{
  "num_hidden_layers": 16,
  "hidden_size": 448,
  "num_attention_heads": 7,
  "num_key_value_heads": 7,
  "head_dim": 64,
  "intermediate_size": 640,
  "vocab_size": 8192,
  "hidden_act": "geglu",
  "norm": "rmsnorm",
  "norm_place": "peri",
  "norm_eps": 1e-05,
  "positions": "rope",
  "rope_theta": 100000.0,
  "rope_fraction": 1.0,
  "qk_norm": false,
  "attn_scale": 0.125,
  "bias": "none",
  "tie_word_embeddings": true,
  "parallel_block": false,
  "extras": ["capped logits"],
  "init": "normal",
  "init_std_qkv": 0.0146,
  "init_std_o": 0.00258,
  "init_std_up": 0.0146,
  "init_std_down": 0.00216,
  "optimizer": "cautious_adamw",
  "learning_rate": 0.000406,
  "lr_mult_up": 0.835,
  "beta1": 0.95,
  "beta2": 0.98,
  "lr_head": 0.0183,
  "max_grad_norm": 1.0,
  "warmup_steps": 241,
  "schedule": "wsd",
  "decay_fraction": 0.918,
  "decay_shape": "linear",
  "final_lr_fraction": 0.0,
  "batch_tokens": [32768, 65536, 98304],
  "max_seq_len": 1024,
  "doc_mask": true,
  "train_tokens": 485400000,
  "max_steps": 7657,
  "dataset": "wikipedia_en"
}
Each number is 128 + 24 x the weight over its row's rms, rounded and kept within 0 to 255. Layers, rows and columns count from 0. The size above them is the row's rms in percent of the matrix's.

# layer 7 MLP down (transposed), 640x448, rms 0.0195, rows 470-479, columns 0-111
size [100  95  99  97 103  98  99 105 104  98]
[[147 162 129 124 140 133 108 149 131 145 146 166 124 135 118 142 114 102 139 123 136 121 104 180  54 117 110 142 157 142 116 142 164 107 151 112 153 118 140 115 110 151 177 139 160 120 128 131 130 107 143 123 146 144 165 136 127 125 138 126 138 100 115 163 119 134 110  98 124 142  93 140 187 136 137 134 131 133 139 121 113  92 103 139 145 126 129 116 155  92 176 132 124 164 155 106 114 104 115 154 134 128 113 113 108 118 143 141 172 139 163 163]
 [119 174 117 140 131 143  93  97 156 145 123 139 152 164 104  86 146 110 125 123 130 126 156 126 117  87 148 161 152 176 120 108 168 104 125 168 161 138 138 120 124  64 129 125 142 120 108 101 128 100 120 131  99 131 104 143 113 127 125 140 111 116 149  96 149 130 104 180 153 107 110 119 159 125 101  77 143 114 183 114 129 122 107 130  90 112 120 131 122 135  60 111 130 158  99 126 158 166 139 141 112 113 110 131 137 134 105 119  96 147 132 155]
 [129 147 143 141 131 169 165  99 125 125 127 109 125 102 128 124 139 103 126 134 116 156 125 145 253 134  94 119  74  87 119 141 144 143 143  89 118 139 115 112 134 145 164 132 148 137 156 109 143 132 110 149 125 157 101 130 114 144 127 135  82 130 148 120  94 140 128 140 122 116 126 135 111 123 119 119 110 150 141 107 111 101 136 165 148 169 153 128 138 143 140 120 100 142 123  94  80 114  95 106 108 102 116  83  66 143 115 147 152 127 121  96]
 [140 117 151 118 165 162 157 113 124 139  94 118  88  95 139 117 127 171 139 119 125 119 112 123 155 122 122 106 128 128 117 142 119 162  99 138 151 186  94 146 135 141 113 101 101 144 111 148  77 115 110 160 130 105  83 155 157 111 125 159 123 123 136 145 143 143 177 132 133 158 136 136 132 138 110 165  95 117 103  94 115 122 146 131  90 139 165 143 166 155 119 179 120 143 146 112 118 148 131 104 155 126 124 133 103 167 162  95  85 116 124 134]
 [152 137 119  95 155 119 109 105 120 174  94 108 140 189 128  95 107 128 130 173 112 136 100 118  83 132 136 134 183 141 152 105 108  94 134 160 117 164 181 144 175 139 129 127 148 123 145 129 145 150 138 115 138 151 159 118  92 140 163  97  96  86  89 158 142 142 113 125 129 107 133 149 122 138  86 135 126 137 123 107 130 132 124 112 150 112 169 115 137 132 123 162 128 119 120 121 120 132 115 130 181 182 111 136 108 174 179 149 109 118 133  68]
 [113 133  82 126 157 130 123  86 129 124  90 155 139 131 183 149 136 144  85 121 138 127 128 128 117 141  94 134 113 139 146 107 156 180 115 160 158 122 147 127 131 127  98 138 128 139 152 132  87 168 113 147  97 137 100 139 101 103 159 105 119 103 132 135 145  32 119 169 102 109 144 134 101 105 136 126 114 115 148 133 120 129 119 177 109 121 158 143 148 123 110 119 115 129  95 149 147 118  95 127 116 133 133 138 134 144 127 147 141 109 136 115]
 [ 95 140 146 107 128 122  81  94 111 133 123 145 103 134 151 121 136 126 124 128 160 114 149 160  62 147 144 115 170 107 174 101 148 133 166  91 155 162 156 108 118 151 102 127 163 135 152 125 125 124 101 123 127 107 125 144 113 173 124  98 143 117 112 143 128 145 112 141 158 158 133  97 105 124 123 117 126 130  96 103 130 132 154 113 107 132 146 134 123 116 136 111 173 123 126 108 152 114 152 133 123 147 113 107 165 113 155 160 122 116 159 102]
 [128 106 157 126 107 131 145 121 103 122 150 130 104 131 139 136 100 117 158 147 129 115 128 129 155 120  98 139 105  76 145 142 147 117 145 128 153 124 119 139 126 133 119 122  89 121 159 165 120 141 160 113 129 141 120 150 140 160 124 116 127 120 124 117 109  61 127 139 116  92 136 159 136 156  91 115 135 150 169 156 136 131  80 170 142 113 187 132 124 101 116 168 168 124 116 101 120  74  83 158 145 141 100 100 117 123 129 116 101  96 110 111]
 [ 84  97  99 109 129 134 125 154 164  92 148  94 104 110 134 138 153 137 145 132 108 105 108 112 214 107 116 127  92 152 123 145 127 113 181 161 125 158 126 146 145 141 135 124 106 154 144 133 127 146 151 116 119 169 182  98 104 147  70 149 112 117 149 139 163  52 155 143  75 130 152 131 108 163 110 133 148 114 113 147 117 135 146 148 133  92 157 162 117 109 111 134  81 101 128 112 119 115 118 126  62 108 140 143 113 115 112 114 116 124 103  95]
 [124 155 142 137 153 141 111 140 146 107 115 132 142 141  94 115 126 106 112 108 100 112 166 132 166 169 120 115 119 143 106 156 145 126 161 135 173 111 123 149  95 146 139 144 144 139 103 157 150 160 121 108 140 111 135 112 115 167 142 105 118  87 133 110 100 162 130 109 162 151  94  98 126 130 111 122 122 118  86 136 119 119 164 118 128 149 105 154 118 117 134 154 108 113 106 143  99 148 160  64 148  96 108  95 140 126 129  94 172 198 127 148]]
# layer 7 MLP gate, 640x448, rms 0.017, rows 471-480, columns 0-111
size [ 97  94  99  99  99 105  99 107  97  92]
[[152 100 177 113 133 106  87 160 142  88 102 172 159  62 165 141 185 144 143 135 135 102 103 140 120 161 141 149 117 115 168 134 170 153 139 111 137 119 103 106 141 151 118 120 123 144 109 174 115 130 139 104 148 129  94 127 130 172 105  99  69 151  80 123 141 138 169 118 131 113 118 162  79 111 164 116 107 124 120 128 142 108 141 156 100 142 164 143 118 144 139 131 136 181 171 122 107 121 102 145 110 111 152 120 163 137 135 113 160 133 149 159]
 [157 121 163 134 116 124 112 101 150 136 119 132 128 139 182 171 123 145  90 114 119 128 158 160 106 141 161 157 146 145 130 134 115 126 149 142 122 119 118 130 157 136 156 120 143 142 155 136 125 131 166 102 136 147 117  58  84 168 134 141 129 141 178 119 110 135 125 120 129 149 161 137 132 124 136 141 107 142 144 162 137 107 165 100 142 140 123 127 109  95 146 123 141 116 159  84 119 159 135  81 106 127  98 120 112 125 127 142 148 134 146 130]
 [153 100 127 136 157 132 111 138 173 115  93 137 106 151 135 117 132 110 150  83 126 125 162 125 133 146 107 118 114 147 132 122 116 153 101 143 120 129  63 146 118 121 103 143  94 106 158 121 123 127  91 108  89 134 114 145 135  79 149 181 104 148 134 104 136 160 156 135 115 130 138 133 109 122 125 127 109  66 120 122 115 122 146 175  99 124 172  76 100 126 165 129  92 165 138 128 134  90 156 112 140 122 165 132 146 159 126 104 139  81  81 120]
 [ 90 133 108 115 131 143 139  94 134 124 128  98 135  98 109 162 137 168 151 135  74 121 124 112 120 104 124 137  96  93 186 174 129 121 117 137 153 128 165 117 163 157 138 109 133 119 141 118 133 153 102 157 117 148 132 147 136 151 135 124 136 140 121 137 134 133 136  94 140 125 158 146  40 101 128 168 152 189 161 139  87 139 163 166  84 122 174 122 134 143 125 175 157 164 109 130 132 119  94 109 114 111 139 120 127  99 155  92 138 145 148 123]
 [148 151 176 101 140 109 122 126 125 142 126 161 139 136 161 123 159 149 129 132 138 120  91 133 116 123 127  81 136 145 106 128 129 130 141 207 112 139 106 139 156 136 171 115 114 105 146 119 109  88 136 126 115 112 185  98 104 146 111  79 128 174 138 132 131 148 176 156 139 135 110  96 146 106 203 139  94 120 134 152 125 119 160 120 157  86 119 138 133 128 187 154  82  90 141 112 117 165 139 112 141 175 162 111 129 146 128 112 116 119  96 142]
 [127 104 133 127 131  90 164 118 175 146 143 119 155 133 139 156 100 115 113 100 115 132 103 142 139 112 158 157 137 132 127 109 131  76 113  99 125 153  84 151 123 153 152 144 143 124 135 138 121 124 150 148 144 141 107 128 128  65 136 160 132 153 153 126 154 128 128 119 137  86 168 107 150 136  91 173 114 144 129 134  93 158 122 179  88 151  91 133  85 113 114 144 135 131 141 173 158  89 147 203 121 111 164 157 135 139 136 121 115 147  97 128]
 [ 89 119 149 156  90 120 116 139 143 133 108 121 120 124 163 132 139 105 135 126 148 119 101 176 121 163 124 124 107  69 130 129 133 150 112 167 139 174 127 119 152 142 112 132 203 160 113 105 131 169 118 137 133 147  96 136 155 139  80 127  95 120 127 188 125 130 157  97 117 100  90 154 118 107 149 138 138 134 133 121 120 115  83 131 104 138 150 127 174  88 127 111 147 135 119 145 119  96 118 140 101  91 153 129 125 165 165 207 105 116 175 155]
 [107 161 139 120  94 130 132 155 107 104  99 169 148 114 145 103 150 144 142 116 146  89  97 192 157 141 120 112 127 135 171 122  99 129 161 116 110 124  99 164 132  99 157 134 172 149 147 119 150  80 140 148 147  90 166 137 131 116 121 103 145 121 139 102 114 156 118 113 120 160 181 128  80 105 120 139 140 151 142 118 114 102 126 106 145 138 136 175 107  93 138 112 169 153 147 157 105  87 139 112 154 102 122 122 185 141 109  97 119  75 132 126]
 [125 116 109 135 125 138 112 152 150 133 138 124 143 138 116 131 111  70 139 151 166 140 118 105 139 137 115 173 142  58 135 150  92 108 112 131 121 114 151 112 101 126 196 153 116 103 153  99 112 150 148 108 155 148  97 141 124 124 177 108 172 139 143 184 124 117 158 151 133 141 175  74 142 113 138 110 112 147 150 118 119  89 112 107 140 100 127 145 156 134 168 149 145 127 140  92 135 160 132 143 129 150 138 130 127 123 145 103 125 165 105 135]
 [149 134 112 120 144 126 105  97 189 143 117 112 119 166 182 148 136 163 163 152 119 120  97 118  81 157 126  88 132 156 139 119 134  94 168 123 104 121  80 131 104 119 151 151 112 130 150 149 141 117 117 127 146 100 130  71 146 115 156 103 145 125  80 130 137 130 138  89 123 157 123 128 112 134 137 118 100  70 145 112 128  73 121 128 131 129 154 170 126  90 135 150 156 133 138 117 147 146 130 151 108  99 173 180 103 140 136 114 113 138 109 172]]
# layer 7 MLP up, 640x448, rms 0.0169, rows 471-479, columns 0-111
size [ 96  98  98 103  98 103 100 102 102]
[[134 128 123 111 140 130 120 126 140  73  73 144 161 134 110 118 132 108 128 169 125 121 154 172 164 163 117 123 130 117 146 147 115 132 122 106 165 118 109 124 110 118 174 126  99 130  94 108 139  87 105 143 134 110 166 166 142 118 192 107 147 113 123 101 120 126 104 105 138  99 123 129 104 102 134 119 128 159 117 127 103 169 143 165 140 123 123 132 124 128  84 102 153  97 109  91 134 100 113 151 106 146 113 114 136 122  93 138 143  86 133 158]
 [144 129 113 128 116 114 148 128 121 133 127 120 110 113 121 149 149 141  86 118 103 147 100 138 112 115 102 102  98 131 131 126 110 156 154 139  95 135 134 140 152 137 106 117  83  99 151 129  97  76 153 170 180 104  89 136  71 149 147 121 172 160 161 109 133 181 154 132 135 132 117 151 123 123 145 115 113 105 167 147  95 134 144 157 105 162 171  92 136 133 114 127 145 147 156 125 154 157 147 128  91 110 152  87 133 141 151  90 136  92 117 116]
 [121 118 118 107 116 137 160 111 111 170 161 166 112 138 104 107 144 128  96 142 155 157 119 148 173 146 114 108 152 108 127 121  90 106 115 149 152 161 117 155 104 140 114 136 143 153 102 152 123 100 155 129 105 154 107 168 129 121  67 104 134 135 103 113 128  74 163 124 136 128 176 131 132 141 137 150 122 188 125 173 101 167 135 127 121 142 101 184 141 117 122 111 131 146 138 105 151 126 112 144 122  79 163 118 117 168 124 160  87 148 147  99]
 [132 133 107 123  94 102 150 151 107 134  95 123 121 136 123 176 147  98  97 110 119 143 160 103 155 173 105  95 153 163 104 136 135  99 129  89 137 115 151 152 160 134 147 156 138 135 129 129 172 106 131 143 173 171 155 106 128 141 144 119 151 125 144  99 116 134 103 135 101 111 186 132 138 137 108 113  85 117 115  83 136 162  79 154 125 117 127  60  61  93 116  86 136  93 131 166 110 128 136 114 130 112 140 155 110 149 141 135 159 149 146 132]
 [154 129 110 152 143 107 120 112 112  98 157  82  91 165 117 114 111 115 161 130 127 113 138 140 137 143 121 140 157 160 109 134 132  95 141 130 139 120 136 126  98 137 140 110  67 121 181 115 144 124 142 118 103  89 121 133 166 134  97 118  94  94 136  87  98 115 145 116 134 116 101 128 163 116 133 146 136  90 166 113 147  94 155 109 121 156 115 112 180 117  98 134 128 134 109 136 153 144 161 124  79 105 120 141 170 167 135 104 157  99 123 134]
 [132 111 116 126 119 135 107 112 138 130 116  71 104 160 106 151 111 131 160 133 163  95 119 149 103 148 168 117 115 113 116 141 156 145 124 185 110 110  96 147 130 179  82 122 132  96 124 137 157 125 125 145 112 110 118 145 131 146 104 149 127 129 123 157 107 121 146 100 169 118 144 156 145 103 142 138 119 116 128 129 148  97 111 109 144 182  97 109 152 182 139 125 110 113 155  85 130 104 136 143 158 132 150 132 114 106 145 150 115 149 155 114]
 [ 97 148 130 134 146 173 138 141 133 121 101 155 106 121 134 111 142 127 138  99 120 136 154 142 160 159 140 169 134 123 149 167 126 180 117 124 182 127 124 119 110 126 145 107 142 159 143 116 170 147  78 138  97 117 127  98 117 107 151 127 130  98 138 198 104 121 149 102 127 143 123 167 122 102 145 110 144 119 122 116 115 166 139  78 151  99 106 170 108  96  78 153 124 128 157  80 127 105 146 129 106 123 119 111 139 115 152 137 163 147 178 168]
 [ 70 109 135 124  76 134 141 175 139 125  99  99 148 108 144 102 117 141 103 103 148 105  93 133 117 125 121 104 127 120 110 108  93 168 110 145 114 103 107 130  79 125 127 128 135 113 143 118 149 113 180 123 148 118 139 112 184  88 119 141 151 146 130  78 129 142 178  88 161 118 145  93 117 124 188 133 111 150 121 130 114 150  93 134 145 126 107 143 136 102 110 135 142 130 129 112 176 123 130 134  83 104 122 113 118  73 130 151 119 126 160 180]
 [122  91 135 118 142 130 127 141 143  65 174 129  96  97 114 112 146 147 140 144  91 147 100 110 132 169 173 140 137 107 136 124 124 127 112 174 130 121 126  94 134 113 151 118 156 117 110 140 156 131  86 174 174 127 157 122 127  86 168 146 108  82  82 139 113 100 118  67 130  80  99 147  87 123 110  96 135 148 147  87 141 132  99 106 124  99 121 117 159 105 146  92 149 138  97 165 147 171 156 121 116 138 137 126 122 176 123 117 141 127 126 131]]